Each number is 128 + 32 x the weight over the matrix's rms, rounded and kept within 0 to 255. Layers, rows and columns count from 0.

# layer 4 MLP gate, 832x256, rms 0.18, rows 708-742, columns 192-255
[[153 115  92 147  72 110 128  97 102  72 147 135 126 167 116  99 155  90 102 194 152 183 139  81 136  85 138 171 155 129 102 158 124 144 126 109 131 122 149 132 124 104  76 114 132 129 138 117 116 176 121 107 117 122  88 145 134 202  88  92  93 169 149 114]
 [142 123 104 183 170 171 150  96  89  80  58 189 137 108  97 155  66 152 156  95 127  99 175 104 101  60 106 126 155 158  49 179  87 133  89 182 161 149 148 170  78 112  55 178 136  97  82 107 156 159  58 163  92 161 120 148 136 115 151 137 111  93 129 115]
 [125 102 138 142 122 178 139 112 120 113 120 162 154 119 155 126 158 176  97 178 128  78 128 119 104 173 119 165 106  84 135 174 138 123 156 157 105 105 150 167  61 106 106 156 125 108  45 146 128 160  51 121 169 154 179 124 160 129 108 203  94 165 126 129]
 [134 106 149 108 134 127  84 176 105 132 134 133 105 130 147 103 107 135 170 159 139 103  93 122 140 107 136 148 146 134  77 122  84 187 136 112 155 111 145 160 102 123 105  92 119 109 129 185  85  96 109 203 126 128  87  94 132 141 138 138  85 114 119 159]
 [131 122 175 123 133 107 121 116 126 127  84 112 166 165 184 127 144  96  87 113 114  97 149  74 149  91 129 121 111 140  70  56  82 140 110 117 161 103  92 169 142 121 171 101 113 201 122  84 110 127 117 120 146 138 104 116  79  87 145  68 115 143 131 137]
 [105 180 101 128 126 124 183  79 142 132 145 100 150 186 157 161 180 126 185  86 145 130 127  88 138 172 155 156 147 123 137 140  99 121 142 129 149 111 188 131 165 137 135 162 151 182 111 110 109 128 107 135 126 150 118 116  72 144 135 194 129 125 147  78]
 [133 109 125  68 129 158 148 126 182  62 112 146 118 114  73 108 197 129 142 122 102 109 132 122 151 112 184 103 154 152 189  88 147 100  53 129 147  94 127 138  74 115 143 157 159  90  98  61 163  73 127 124  82 118 129 107  94 132 142 117 131  56 118 156]
 [162  71  87 127 103 106 142 102 116 134 119 115 145  75 125 112 139 140 148 135 193  85  58 115  95 148  97  80 173  91 106 125 158 158 116 104  77 119 129 197 173 138  93 126 169  85 137  71  94 121 125 124 160 138  96 125 104 110 122 173 133 129  90 142]
 [146 199 116 152 170 141 132 135 109 152 184 150 112 152 140 100 108  73 133 145  83 141  85 117 158 124 168  50 105 106 131 127 135  99 104 169 107 155  89 133  95 102 106 155 143 120  94 115  82 154 166 134 139 164 137  77  95 104 143 135 167 161 170 148]
 [154  38 132 145 112  89 102 166  65  91  86 114  92  48 121  78 178 156  65  47 153 168  89 144  89  78 129 123  20 146 183  92  87 188  89 137 142 164  97 128 132 111 120  81 196 109 134 155 160 102 112  90 119 149  75 135 108 101 168 151 152  70 162 100]
 [ 74 134  97  81  91 112 114 117  81 104 106  58 146  78 115  75 120 136 103 156 128 111 125 190 165 148 144 177  86 102 105  53 132 183 136 115 115 114 164 197 139 125  91 161  79 114  51 174 102 137 111 117 102 102 147 197 181 137 105 145 155 111 192  91]
 [154 122 159 105  75 130 187 168  59  96 146  47 145 190 120 108 139  97 141  70 235 115 104  85 127 130  54 135 170 145 167 125 151 130  73 123 105 100  52 147 193 135 188  88  52 143 118 114  79 157 105 113 101 162 163 104 146 136  82 171 128 122 137 162]
 [ 64 137 139 174 103 180  95 108  84 120  47 168 183 137 126 140 176 160 132  84 154 164  92 174 162 138 111 115 162 131 145 119 170 103  76  96 157 158 134 108 112 100 156  45 115 167 119 100  80 148 158 136  89 149 177  71 132 142 122 155 124 105  54 128]
 [ 97 103 166 130 138 116 146 154 111 136 139  98 129  91 153 179 151 142 153 166 116 197 172  82 121 170 117 160 122 196 166  78 146 127 109 133 122 147 125 118 150 118 136 161 119 120 167 105  97 115 160 116 117 117  77 146 134 141 112  58 177 126 158  81]
 [106 150 149 163 150 193 156 101 120 108 150 138 146 105 218  59 109 182 120 163  89  90 139  83  72 118 146 116 120 107 130 125  49 138 110 119 111 143 128 117 130 170 133 127 123  79 144  78 170  93 136 112 122  82 153 113 182 164 138 162 134 134  94 131]
 [134 182 122 149 115 115  94 134  84 106 114  87  85 148 171 131 103 190 174 103 148 101 175 131 126 124 166 119 117 114  78 128  98 163 142 189 184 128 107 182 103  53 143 125 141 149 136 130 102 117  94 136  79 137 191 117 108  80  94 139 125 178 119 154]
 [178  81 132  43 105 109 141  65  91 120 112 163 174 180  93  74 157 123 162 128 152 159  86 102 188 103 152 100 143 170 170 170 148 156  85 147 114 121 170 158  84 164 110 148  96 166 104 136 115 142 115 113 114 140 138 180  87  92 170  93 164 163  82 121]
 [141 120 122  36 111 110 113 185 119 126 187 111  98 186 156  86 101 122 120 151  99 121 147 148 123  57 113 155  80  99  81 106 148 105 156 126 143 125 108 101  69 125  99  93 112 115 168 120  98 118 116 100 125  61  70 107 122 103 139 117 114 128 117 109]
 [118 149 220 107 110 202 129 123 122  84 122  78  88 152 115 116 160 150 158  87 131  85 164 177 191 110 130  99 184 125 142 113 140 124  85 111 147 127 145  95 145 133  76 112 150 132 157 149  76 140 146 141 115  84 161 106 181 102 144  83 161 145 107 120]
 [113 133  80 169 116 171  89  93 138 122 130 110 148 168 116 113 187 161 161 134 132 143 164 127 127 136 127 121 105 132 118 158 106  57 150 142 122 124 120 138 141  88 121 143 114 112 105  96 144 161 186 152 156 166 132 152  99 112 122 119 103 174 184 121]
 [172 184  94 120  64 155 128 109 114 106 162 162 150 183 142 178 101 127 158 168 169 100 103 115 146 132 113 137 163 109 152 135 179 120  87 181 156 120 101 146 142 133 172 146 164 150 123 140 120 101 164  83 111 150 149 198 132  82 122 126 103 146  80 135]
 [165 158  88 147 147 127 105 116 138  90 108 164 145  95 102 165 132 100  91 118 138 109 138 155 140 126 119 162 156  72 148 140 128 115 160 165  73  88 108 110 189  93 116 113 174  97 136 135 119 108 107 129 131 153 113 119 143 107 164 128 166 166 148 138]
 [ 87 148 110 119 140 178 202 132  87  68 123 128 133 146  90 108  83 141 178  25 181 121 140 154 131  85 171 160 192  91 148 117 124 118  82  97 158 120  94  84 138 133 135  92 111  65 116 112  75  85  72 163 129 101 142 192  90 127 154 120 133  94 128 150]
 [108 123  96 124 119 155 129 161 146 184  95  78 167 177 133 101 144 110 124 148  75 186 133  78 134 127 109 156 140 160 103 148 145 118  73 132  84 119  65 200  88 111 125 137 135 117 172 105 149 151 153 134 169 142 111  82 167 134 125 103 167 133  28 142]
 [115 125 147 142 122 181 165  97 112 119 112  91  58 111 151 139  79 168 123  87  99 144 178 133 135 192 139  83 119 110 129 127 157 122 135 108 124  76 142 125 144 116 151 189 109 113 110  61 144 136 125 131 153 114 116 123 144 108 152 107  98  89 123  87]
 [ 75 153 167  86  97 107 148 158 104 132 101 105  90 155 149 134 140 152 109 142 193 130  98 100 143 118 102 155 121 154 148 120  73  28 162 124  99 123  88 127 119 126 174 121 114 143 155 159  92 139 118 147 116 104 154  91 102 121 113  63  69 152 119 141]
 [ 86 115  83 185 117 156 103 145 135 131 132 177 123 148 120 114 103  97 130 136 113  66  91 129 129  80 112 122  94  70 150 164 155 151 126  81 206  78 164 124 164 121  64  88  97 155 119 147 117  87  49 124 104  86  76 109 109 181  85 140 129 131 149 195]
 [115 148  91  85 144  79  84 152 156 183 140 134 129 181 158  83  55 155 135 129 162 142 138 111 133 150  96 150  93 123  72 117 135 151 177 106 136 140 145 111 158 160 154 158  84 127 164 171 163 125 151 109 128 129 144 133 104 152 147 133 155 100 146 187]
 [125 111 163 173 153  88 168 143 111 189 166 157 146 201  66  53  60 115 162 109 117 110 118 186 139 157 215 112 145 127 119 150 135  54 171 138  96  79 164 133 146 120 173 120 126 122 107 127 113 133 237 148 105 134 137 144 138 122 107 149 105  92 133 108]
 [ 71  91 132 153 140 123 102 133  94 107 147 104 141 136 155  91 108 128 151  88 180 165  84 140 144 185 110 116 103 102 127 122 201 114 119 170 166 112 106  75  71 152 124 122 116 124 125  67  85  95 208 172 103 137 115  97  84 171  80 151 126 139 205 163]
 [161 167  86 105 127  92 111 133  90 130 126 162 111 143 148 188 124 110  93  90 115 154 169 191 133 147 123 146 122 144 186 153 127 139 112 168 164 139  87 154 133 124 169 128 154 135 157 137 142 112 124  80 164  78 141 133 147  49 109 202 104 147 112 138]
 [113 139 111 148 116 140 108 118 124 121 114  41 164 139 125 225  97 149  86 129 157 133 125  70 141 173 124 142 114 168 122 130 176 139 108 145 128 158 139 140 138  67 154 165 158  92  83 161 121 102 150 100 130 143 157 136 145  70 185 135 112 138 179 118]
 [187 153 108 108 130 130  55 132 122  76 139 162 144 139 152 122 120 165 114  95  91 164  99 134 123 136 179 125 153  93 181 156  96  96 156 138 137 125 164 162 128 145 130 145 173 115 158 156 110 108 161 112 139 131 143 126  98 116 125 150  85 102 157  99]
 [114  77 138 185 146 143 106 159  96 156  90 135 115 158 117  99 113 119 130 147 118 153 158 119 182  88 123 102 155 136  97 177 102  75 123  70 190 164 105 149 160 106 125 145 138 100 158 111 124 128 132 165  79 156 173 123 123  52  48 142  82 127 126 221]
 [102 128  98 166 111 126 138 161 121 146 103 126 118 150 179 145 138 179  86 132 132 146 111  69 149 143 142 148 168  76  80  75 107 105  99 197 143 139  87 116  68 132  98 190 104 117 147 109  92 127 136 151 138 184 148 186 130 127 139 135 134  94 176 153]]
# layer 4 MLP up, 832x256, rms 0.182, rows 708-742, columns 192-255
[[117 125 155 120 125  87 175 114 180 171 139  64 175 150  59 112 102 132 131 116 112  89 124 142 134 128 144 157 130 158 120 129 107 139 134 119 107 176 190 188 105 138 126 121  76 129 114 171 174 109 177 176  99 174 124 129  98 107 122 175  94 186 140 167]
 [114 100  84  90 131 123  94 142 159 142 156 139  94 138 143  78 105 112 113 126 132 125  86 162  96 119 133 103 108 105 160 122 183 153 132 105 124 122  79 104 115 135 148 123  81  95 127 128 125 126 128 145  60 138 157 120 192 176 106  63  95 127 116 176]
 [188  56 126 111  91 115 144 131 161 178 175  87 103 120 116 143 159  93  91 159 115 130 144 121 133 187 150 136 124 138 187  62 108 114 150 138  79 180 109 159 109 122  65 146 174 162 184 119  79 113 139 139 105 125 124 109 101 105 106  82 138 124 121 129]
 [ 72 105 154 156 111 125 118 204  96 146 140 146 143 108  83  68 113  79 121 135 135 140 129 169 143  99 142 101 112 119 138 150 108 152 155 128 149 153 132 129  80  82 166 152  97  92 120 112  42 126 159 145 150 152 110  92 126 137 105  95 144 125  53 120]
 [146  79 169 155  77 140 113 117 221 131 187 142 107 118 151 113 133 115 178 161 105 130 122  47 121 179 123 100  62 185 114 134 128 115 168 139 129  87 135 129 111  89 152  92 101 159 118 109  91 138 134 146 139 183 110 136  90 118 138 131 132 132 151 185]
 [120 176 155 174  94 153 109 115 133 108 144 124 154  54 156 167 110  68 147 144 144 148 126 131  91 112 150 118 135 115 145 116 203  80 120  69 164  82 120  69 213 136 122 115 192 111  94 122 140 152 165 131 107  96 184 122 150 145 120 158  77 100 140 172]
 [163 167  88  43 148 130  76  97 170 151 118 190  87 136 170 135 228  70 139 135 169 135  83  87 123  90 134 113 153 118 126 225 127 133  97  81 147 150 151 162 127 121 115 159  95 129 112 199 157  42  93 182 137 134 110 115 128 141 154 152  99  91 123 127]
 [106 154  79  90 166 133 163 153 143 125 166 131 149 169  84 121 131  97 193 118 170 163 112 158 135  53 126 118 131  63  95  93 106 137 140 163 172  74 138 152 118 160 142 149  90 126 150  73  82  99 142 169 114 195 109 101  88 134 159 182 100 106 125 119]
 [124 113 134 136 128 154 142 137 172 138 123 137 124 129 129  85 129 183  92 170 170 174 110 118  68 140 122 177 135 168 140 152 135 132  97 148 138 155 163 100  95 112 167 126 108 152 188  81 142 127 106 139 112  85 109 140  61 142 128 103  97 106  81 114]
 [214 106  86 195  65  92 134 189 121 113 117  99  80 160 151 115 106 139  24  92 151  53  21 168 122 171 130  72 136  65 123  87 164 158  81 158 143 115 119 171 117 177 164 155  96 126  88 157 209  69 142  85 125 136  72 154  84  82  82 155 185 101 154 159]
 [133 156 149 122 159 155 132 153 155 175  71 125 215 173 116 114 179  92 105 199  97 114 141 103  98 138 141 114 118 189 121  98 110 116 107 144 198 202 162 171 110 154 138 110 136  70 163 118 191  93 181 142 113 124 146 167 133 155  82 133 113 118 131 152]
 [150  79 106 137 131 140 172 119 105 117 129  88 139 138  91 139  98  82  64 102 165 157  97  96 156 116 117 115 122 111 122 146  99  84 111 159 151 105 109  87 128 208 153 161 131 195 103 127  90 157 125 154  74 160  87 123  75 120 127 140 153 189 101 191]
 [ 83 107 126 154 111 163 163  89  81 154 175 169 128 112 158  90 139 102 157 119 186 110  78  72 149 117 147  88 107 127 127  92 109 132 110 153 197 137 160  90 118 137 181  77 153 102 118 124 106 110 170 161  49 158 130 136  77 119 122 116 209 131 100 154]
 [127 103 142 139  97  69  77 159 140 125 133  76 149 196 140 103 129 108 151 132 101 164 132  99 143 112 137 155 171  96 147 155 146 144 121 124 104 142 128 151 157 169 104 129 201 142 119  68 174  90 135 155 117 111  91 171  55 143 159  85 173 147 156  84]
 [ 94 168 102 120  96 130 105 139  77 137 170 140  98 163 177  76 147 158 129 156 170  92 125  87 100 141 181  97 105 146 153  82  94 162 104 191 166 126 108  82 104 116 141 160 154  89 153 137 199  92  84 119 127 119 142 100 209 132 149 166 104 209 128 104]
 [129  77 103 118  81 148 114 142 117 120 121 119 124 127 137 130  88 137 155 126 163 124 127  78 129 113  91 137 118 157  72  73 141 109  67 156 114 103 185 106 143 107 147 151 130 157 159 175 139 145 117  77 160 166  84 119  59  97  83  87 142  92 125 135]
 [ 54 150 110 112  68 129 121 102 139 160 126 106  60  91 138 102 193 174  94  95 157 117 155  88  42 137 182 137 136 121 160  99  87  87 124  97 158  87 173  54  84 100 155 150 139 118 159 115 161 170 133 205 124 172 141 221 146 154 158 159 129 136 115 106]
 [126 154 101 122 116 130 176 160 124 144 119  66 152 119 150 183 127 121 166  96  49 145 141 150 175 166 167  94 168  86 157 144 130 148  91 139 134  33 131 131 136  43 125 181 130  61 106 125 169 115 153 153  70 159 123 168 113 166 124 108  93 142 123 114]
 [125  98 148  80 129 113 123 116  53 108 122 115 191 136 130 132 115 141 129 130 120 103 145 152 110 166 204 144 131 107 109 142 165 103 174 109  66 128 116 107 114 148  94 120 153 114  88 142  92 119 134 114 111  76  87 113  94 133 113 131 112 119 109 141]
 [159 145 103 153 108  90 107  87 185 135 132 104 150 152 115 136  94  86  93 122 175 166 111 169 106 144 131  87 173 175 153 142 117 102 128 152 179 162 114  51  89 198 130 151  61 157 138 121 134 120  74 101 135 118 131 154 116 132 142 140 115  84  93 117]
 [123 117 150  47 152  73 193 147 113 158 100 129 163 136 138  93 107 129 104 101  90 192 156 132 146 143 167 136  84 145  86 117  85  96 134  66 121 157 106 117 131 137 102 109 136  88  96 127 111 162 165 149  80 158 109 110 154 189 166 127 136 115 116 186]
 [123 122 134  78  87 195  95 172  65 144 181 142  67  89  97  99  96 117 133  96 120 162 124  92  93 162 160 138 124 156  92 135 134 120 121 202 130 165  99  48 103 139 134  93 204 109 129 110 117 137 121  84 121 125 154 104 178 118 102  96 167 141 152  49]
 [134 130 139 148  85 142 114 105 111 131 102 146 133 156 110 127 123 122 133 130 107 100 167  66  77 154 133 163  83 103 126 123  74 224  38 112 105 155 163 164 205  71 121 141 132 160  85 102 143  87  98 145 156 125 138 147 137 124 138 164  99 101 123 144]
 [131 114 144 107  95  84 141  60 120 136 183 144  99 144 142 173 109 192 119 151 151 136  86  97 129 127 146 143  76 179  92 121 111 160  79 118 151 144 101 179  94 105 135 116 128 106 122 167 115 165 151 127 138 100 117 101 164 200 130 118 186 126 116 129]
 [148 115 132 102 103  64 145 131  76  79 157 129 177 107  70  92 109 111 114 189 119 114  69 161 118 100 113 147  94 136 152 196 114  90 128 162 159 132 121 173  50 163 159  98 120 145 122 180  86  92 136 102 133 125 194 103 103  74 114 112 107 184 157 128]
 [105  78 123  53 138 122 106  88 146 124 207 155 135  52 146  67 179 114 141 154 135 135 112 140 159 195 153 117 150 146 138 164 145 139 119 146 142 144 119 104 177 162 174 104 100 155 140 117 195 148  59  83 142 104 134 132 111 125 143 194 110 133  85  79]
 [127  87 123 168 130 127  54 118 101 169 153 145 173 153  93 108 123 157 143  89 119 139 127 158  91 141 134  92 142 113 120 148 193 116 158 132 117 125 174 108 157 112 137  98 138  88  99 105 138 119 170 145 194 100 129 119 142 129 144 127 151 130 127 174]
 [122  77  62  96 121 124 106 162 146 126 139  69  76 156 150 183 141  66 119 133 151 141  81 133 128 110 129 101 142 150 107 169 131 125 136 105 123 178 158 173  91 111 158 103 115  94  72 139  75 176 173 115 111 158 102 131 141  89 140 106 143 148 153 117]
 [116 106 172 160 198  94 119 119 130 149 142  98  51  33 128 133 172  36 174 149 148 121 156  99 124 127  85 164  95 174 129  79 114 143 126  90  83 151 149 131 107 106 119 106  99 101 185 144  85 166 137 115 110 117 173 128  88  92 108 123 149  81 115 135]
 [158 182 101 110 132  79 127 135 156 166  96 170 126 161 145 140 126 130 140 142  89 110 148 169 118 101 126 159 131 157 106 129  90 182  63  80  93 108 180 132 143 117  80  74  92 184 163 179 115 148 103 196 149 151 134 111 136 178 143 106 125 132 100  98]
 [160 150  79 109 105 100 126 121 145 149 170 128 129 128 145 119 126 123 145 121 129 133 136  40 138 157  71 121 169  99 125 131 178 122 129 146 126 169  66 118 155 165 125 149 129 168 166 147 103  99 126 160 156  72  97 167 110  75 170 118 113 120 123 168]
 [132  84 167 132 154  89  92 154 141 144 117 102 123 122  92  95 194 128 160 105 116 131 119  98 127 133 142 161 130 196 181 141 100 138  84 148 148  90 127 155 131 122 129 149 152 122 117 146 163 104 183 114 110 206 142 116 109 126 120 220 174 144 129 139]
 [ 36  58 144 137 111  77  82 120 121 148 142  78 103 126 110  80 152 147 140 142 110 117 158 180 208 139  95 172 167 162 107  94 171 104 156 176  93 139  82 107 157 162  34 130  83 101 108  92 128 136 137 143 134  79 111  84 169 105  94 139  44 135 110 199]
 [ 99 148 108 102  93 164 122 125 154 114 147 116 174 115 107 123 124 154 122 118 141 121 113 114 157 133 166 139 160 146  97  86 124 156 149 138 107  82 119 119 138  53 208 128 152 147 118  98 135 126 149  93  84 110 201 126 120 137 109 102 175  42 119 176]
 [120 145 158 125 172 160 131  70 178 110 147 139 144 168 126 157 138  72 175  68  95 145 128 144  90 132  97 118 135 151 128 130  89 155 138 131 130 143 156 127 179 157 116  85 174 169 142 132 116 105 152 124 108 118 145 166 152 171  95 141 156 129  83 126]]
# layer 4 MLP down (transposed), 832x256, rms 0.164, rows 708-742, columns 192-255
[[ 84 179 157 101 124  99 102 103 134 139 120 118 144 152 134  73 143  89 117 105  58 164 161 143 113 150 103 159  79 158 132 148 166  73 122 135 109  82  64 110 154 177 103 109 178 122 129 137  77 174  99 118 124 119 107 161 103 184 168 109 116  72  88 179]
 [116 138  74 117 128 134 161 140 112 155  66  54  66 102 159  96 143 111  93 133  79 142 113 116 141 100  68 129 165 182 130 105 138 145 150 106 155 140 128 117 134 133  78 103 104  80  67 139 104 131 178 132 133 102  70 170 135 132 128  75 178 159 244 140]
 [155 138 197 166 138 145 187 179 128 110 125  72 129 121  94 130  76 122 175 129 167 122  72 166 105 161 109 195 175 112 175 134 121 106 113 128 132 162 134 111  77 130 136 163 109 119 151 118  83 134 156 117 188 106 111 103  81 103  62 103 120 117 105 207]
 [123  57 104  97 115 142  80 153 152 136 112 108 141 127 144 159 170  79 155 130 148 111 170 124 142 131 134  82 108 121 149 142 153 173  90 122 171 119 115 124 102 103 117 128 150  79 128 103 101 130 150 113 151 103  36  90  72 103 147  63  76 127  54 141]
 [132 153 151  95 124 165 114 134 167 168 180 143  58 118 140 113 136 106 154 172 106 134 159 114 161 131 180 132 122 145 199  76 171  97 114 143 135 156 144 133 125  86 151 134 124 134 107 123  84 144 138 117  99  76 115 119 127 154 132 143 133 122 165 112]
 [ 46 148 167 153 156 164 147 127 111 159  94 140 127  75 148 149  94 127  92 158 123 103 139 169 145 106 158 115  74 113  82  77 126 112 145  65 122 173 146 151 152  93  95 131 170 196  75 131 204 159 136 123  88 125 172  88 103 111 116 176 102 168 124 130]
 [120 196 140  77 159 137 104 143 121 124 128 128 148 149  94 194 119 134  89 159 157 121 124 129 171 128 142 181 135  75 109 154 166  99 133 138 169 149 128 122 175 162  84 164  91  84 127 113 190  84 124 135 168 139 130 141 157 122  91 127  87 106 131 154]
 [ 26  65 143 149 128  88 117 106 120 125 164 158  75 131 144 106  67 124  77 138 139 116 126 116 119 120 154  90 185 120 121 138  64 156 159 124  75 131 157  98 147  79 122 138 166 159 126  66 101 118 148 215 174 119 120 163 165 113 148 151  92 115 144  88]
 [159 154 111 119 102  96  66 102 153 162 130 175  77 130 119  72 137  61 169 135 109 169 189 121 140 151 135 133 185 107 136  84 101 115 175 129  62 106 131 139 145 123 126 121 156 120 132 141  91 200 161 117 162 111 147 115 101  52 111 159 172 174 121 144]
 [124  91 144 118 138 121 154 130 150 129  99 146  78 106  93 118 122 188 145 109 180 143  84 194 147  66 141  84 132 173 149 121 101  89 105 150 135  75 129 105 143 118 108 149 146 199 152 121  70  84 174 150 164 122  96 119 142  93 125 159 166 127 138 147]
 [ 61 138 109  81 123 106 133 105 139 110 156 160 128  71  66 132 156  63 132 173 108 161  85 158  99 166 159 159 123 117 148 102  98 108 151 100 167 156 187 198 130 129  94 135  66 115 136 122 100 156 122 135 124 136 188 174 158 153 113 131 146 120 104 172]
 [142 126 148  92 131 134 166 117  90 148  75 153 180 119 156 120 110  94 166 132 158 121 209  97 171 113 132 197 145 106 173  78 102 140 101  64 149 108 135 165  70 148 146 129 117 112  98  65 107 157 117  64 143 119 119 102 112  96 167 161 137 159 149 131]
 [134 109  97 161  60 105 126 155 190  96 218 140  93 164 104 129 142 117 146 106 185 177 143  58 116 155 171 127 159 151 101 123  71 115 121 151 106 144 116 138 199 133 162 126 136 125 167 125 142 113 126 161 155 113 108  97 162 146 151 144 161 113 182 123]
 [115 164 153 137 105 139  85 124 129 118 113 133 126 111 132 111  90 167 189 104 104 159 125 168 116  42 113 130 128 141  95 109 150 135 158 107 156 140 124  82  68 130 117 179 168  85 145  95 169 179 139 151 103 158 143 142  96 136  98 121 101 157 146  74]
 [132 149  90 140  92 136 150 162 118 131 169 127  79 141 132 103 120 132 144 186 105 109 104 154 133 157 118  63 121 153  50 106 104 148 154 134 163 112 133 130 155 120 137 105 111 139 136 138  84 102 121 136 162 176 101  98 132 103 140 142  94 119 131 140]
 [168  73 202 170 120  99 136 157 138 108 121 123 158 151 102 167 107  86 101 112 124 148 202 116 157  87  89  74 149 138 174  88 117 130 126 106 144 153 215  95 162 134 100  57 146  98 116 114  99 148 151 118 145 123 100 145 119 138  77 100 169 156 137 142]
 [144 125 157  90 139 174 121 211 118  72 120 122 143 211 176 108 164 133 162  79 163 150 182 103 128 152 143 124 145  90 167 164 166  81 144 126 122 178 124 206 137 140  95 119 163 121 103 196 123 151 207 149 161 127 151 120 119  81 105  96  93 132 143 133]
 [146 189 137 116 122  96 175 129 147 109 133 188 164  73 142 108  96 122 116 136 145  33 138 117 144 123  79 126 111 146 147 176 147 153 115 123 127 148 132 149 122 125 113 103 123 101 132  87 108 140  58 104 114  83 173 162  92  83 111  79 124  87 139 117]
 [153 101  87  78 156 188 130  95 101 148 104 195  83 142 132 101 110  93 179  60  91  84  70 186 139 111 171 176 196 120  94 120 174 126 133 121 111 105  94 108 142 174 124  90 119  95 124 163 171 145 140 138 138 145 125 147 107 172 112 105 149 163 212 150]
 [173 103 133 137  81 112 136 108 150 190  91 132  90 123 138  93 113 100 108  78 121  82 152  71 127 183 140 129  99 164 140  97 119 134 133 120 135  79 148 146 134 133 174 113 114 115 109  71 185  90 167  89 126  86 149 139 157 136 121 141 105 140 132 161]
 [132 124 121 169 111 125 101  79  81 105  98 135 200 165 163 126 105 133 133 137 134 126 152 142 179 137 157 202 134 181  60 148 138 139 128 130 145  83 127 141 108 180 115 107 116 123 160 147  87  99 128 109  70 129 189 101 173 146 118 155  80 100  88  87]
 [175 116 151 135 141 186 107 130  53  50  93  96 105  96  98 146  66 108  90  75  82 118 117  98  94  99 127 146 127 122 161 114 168 187 159 164 169 167 127 110 167  90 175 123 147 102 136  62 150 110 137 144 149 104  69 169 174 161  81 164 114  95 136  79]
 [121 115 142  80 188 168 137  70  95 102 115 159 120 115 124 181 104  88 153 144  87 121  95  94 106 139 125 147 134  83 150 142 128  51 101  94 132 123  99 107 116 151 136  95  70 140 170  48 162  83 120 168 105 123 167 120 134 124  91 168  94 171 145  87]
 [137 106 178 101 143 103 139 121 161 159 142 161  65 106 178 133 184 174  90 160 105 142  68 129 161  71 104 149  76 113  75  81  98  76 169 130 138 165 115 132 162 148 162 189 139 107 103 160 117 121  87  92  90  65 167 112 160 164 135 113 122  68 121 164]
 [ 93 117 107 141 142  77 111 166 136 169  80 157 121 131 156  92 170 100 158 150 137  86  86 125 175 149 159 155 127 138 101 161 166 121 141 118 103 173 115 113  86 161 140 120 128  73  64 206  74 123 133 111 135 147 163 130 113 152 108  97 135 161 118  73]
 [148 117 127 180 141  91 135 167  94 137 127  99 143 170 149 121 115 136 143 125 124 165 119 125  91 139 159 175 161 113 110 154 159 123 145 153 182 126 160 133 112 174  84 193  89 122 100 147 121 196 108 179 114 165 156  93 127  45 115 140 189 153  79 138]
 [173 129  95 105 149 190 110 141  91 101 155 157 142 122 167 104  92 155 196 104 135  96  83 140 149 149 131 155 128 100 143 160 160 119  68 148 152  95  65 151 158  94  80 146 124 121 172 124  82 139 153 106 154 174 103 156  84 105 108 161 118 148 141 175]
 [ 97 105 147 114  89 118  50 137 137 113 136  86 114 148 145 194 140 130 169 121 146 114 113 138 110 131 118 129  84 156 132  94 143  75 167 120 118 133  64  98 169  85 123 182 125 140 112  82  72 104 144 137  66 137 141 128  92 126 111 158 128 156 139 111]
 [131 114 132 165  83 128 134 111 171  90 147  92 160 125 162 162 150 106 119 136 228 121 131 121 167 153 119 142 152 104  36 114 117  92  86 139  90 130 140 141 122 138 133 166  87 140 123 150 207 112 120 114 123  58 158 141 122 105 120  97  96 111 127 111]
 [ 73 134 194 116  91 154  95 160 100 123 119 159 146 127 162 170 165 125 143 136 138 138 152 105  54 131 105 136 141  79  95  80 103 132 141 138 166 152 137  68  85 156 109 118  96 130 139 112  95 140 199  80  72 140 178 134 136 149 159 137  61 120 162 129]
 [124 129 108 157 102 134  88 161  91 155  87 130 140 104 129 118 116 156 169  98 171 134 120  71 185 115 120 118 158 191 112 103 169 126 116 135 140 131 153  57 110 140 127 155 113 140 130 112 152 109 139  86 136 125 122 143 117 105 139 130 138 104  86 100]
 [165 130  85 116 142 161 112 157 103 110 101 103 145 177 126 154 136 157 128 129 147  92 147  87  86  92 176 160  45 158 138 120 181 112 131 106 136  36  73 176 149 132 128 161 101 124 146 142 153 176 106 116 123 131 198 142 177 115 102 161 118 161  95  73]
 [112 142 106 124 106 101 146 143 122 114 120  98  67 130 141 119 171 171 123 133 106 110 140 153 152 127  60 113 183 125 125 143  99 134 150 194 141 104 100 150 114 125 109 125  75  88 196 166 104 164 103 118 135  67 136 120 136 114  82  89 136 217 167 202]
 [126 156 113 164 159 136 120 145 122 161 112 154  92 107  96 153  97 105 133 143  71 110 150 150 127 130 127 100 144 131 141 107 119 188 255 116 101  88 112 118 175  30 124  85 127 106 135 122 115 130 116 121 140 139 146 108 133 116  86 127 137 159  96 165]
 [144 162 169 103 101  99 121  98 156  86 132 110 118 108 109 126 158 116 100 122 112 104 178 128 102 190 113 140 173 129 132 166 133 123 151 175  45 140  66 119  92  87 171  50 112 139 126 164  88 148 126 137 139 122 112 152 127 129 123 146 136 101 133 138]]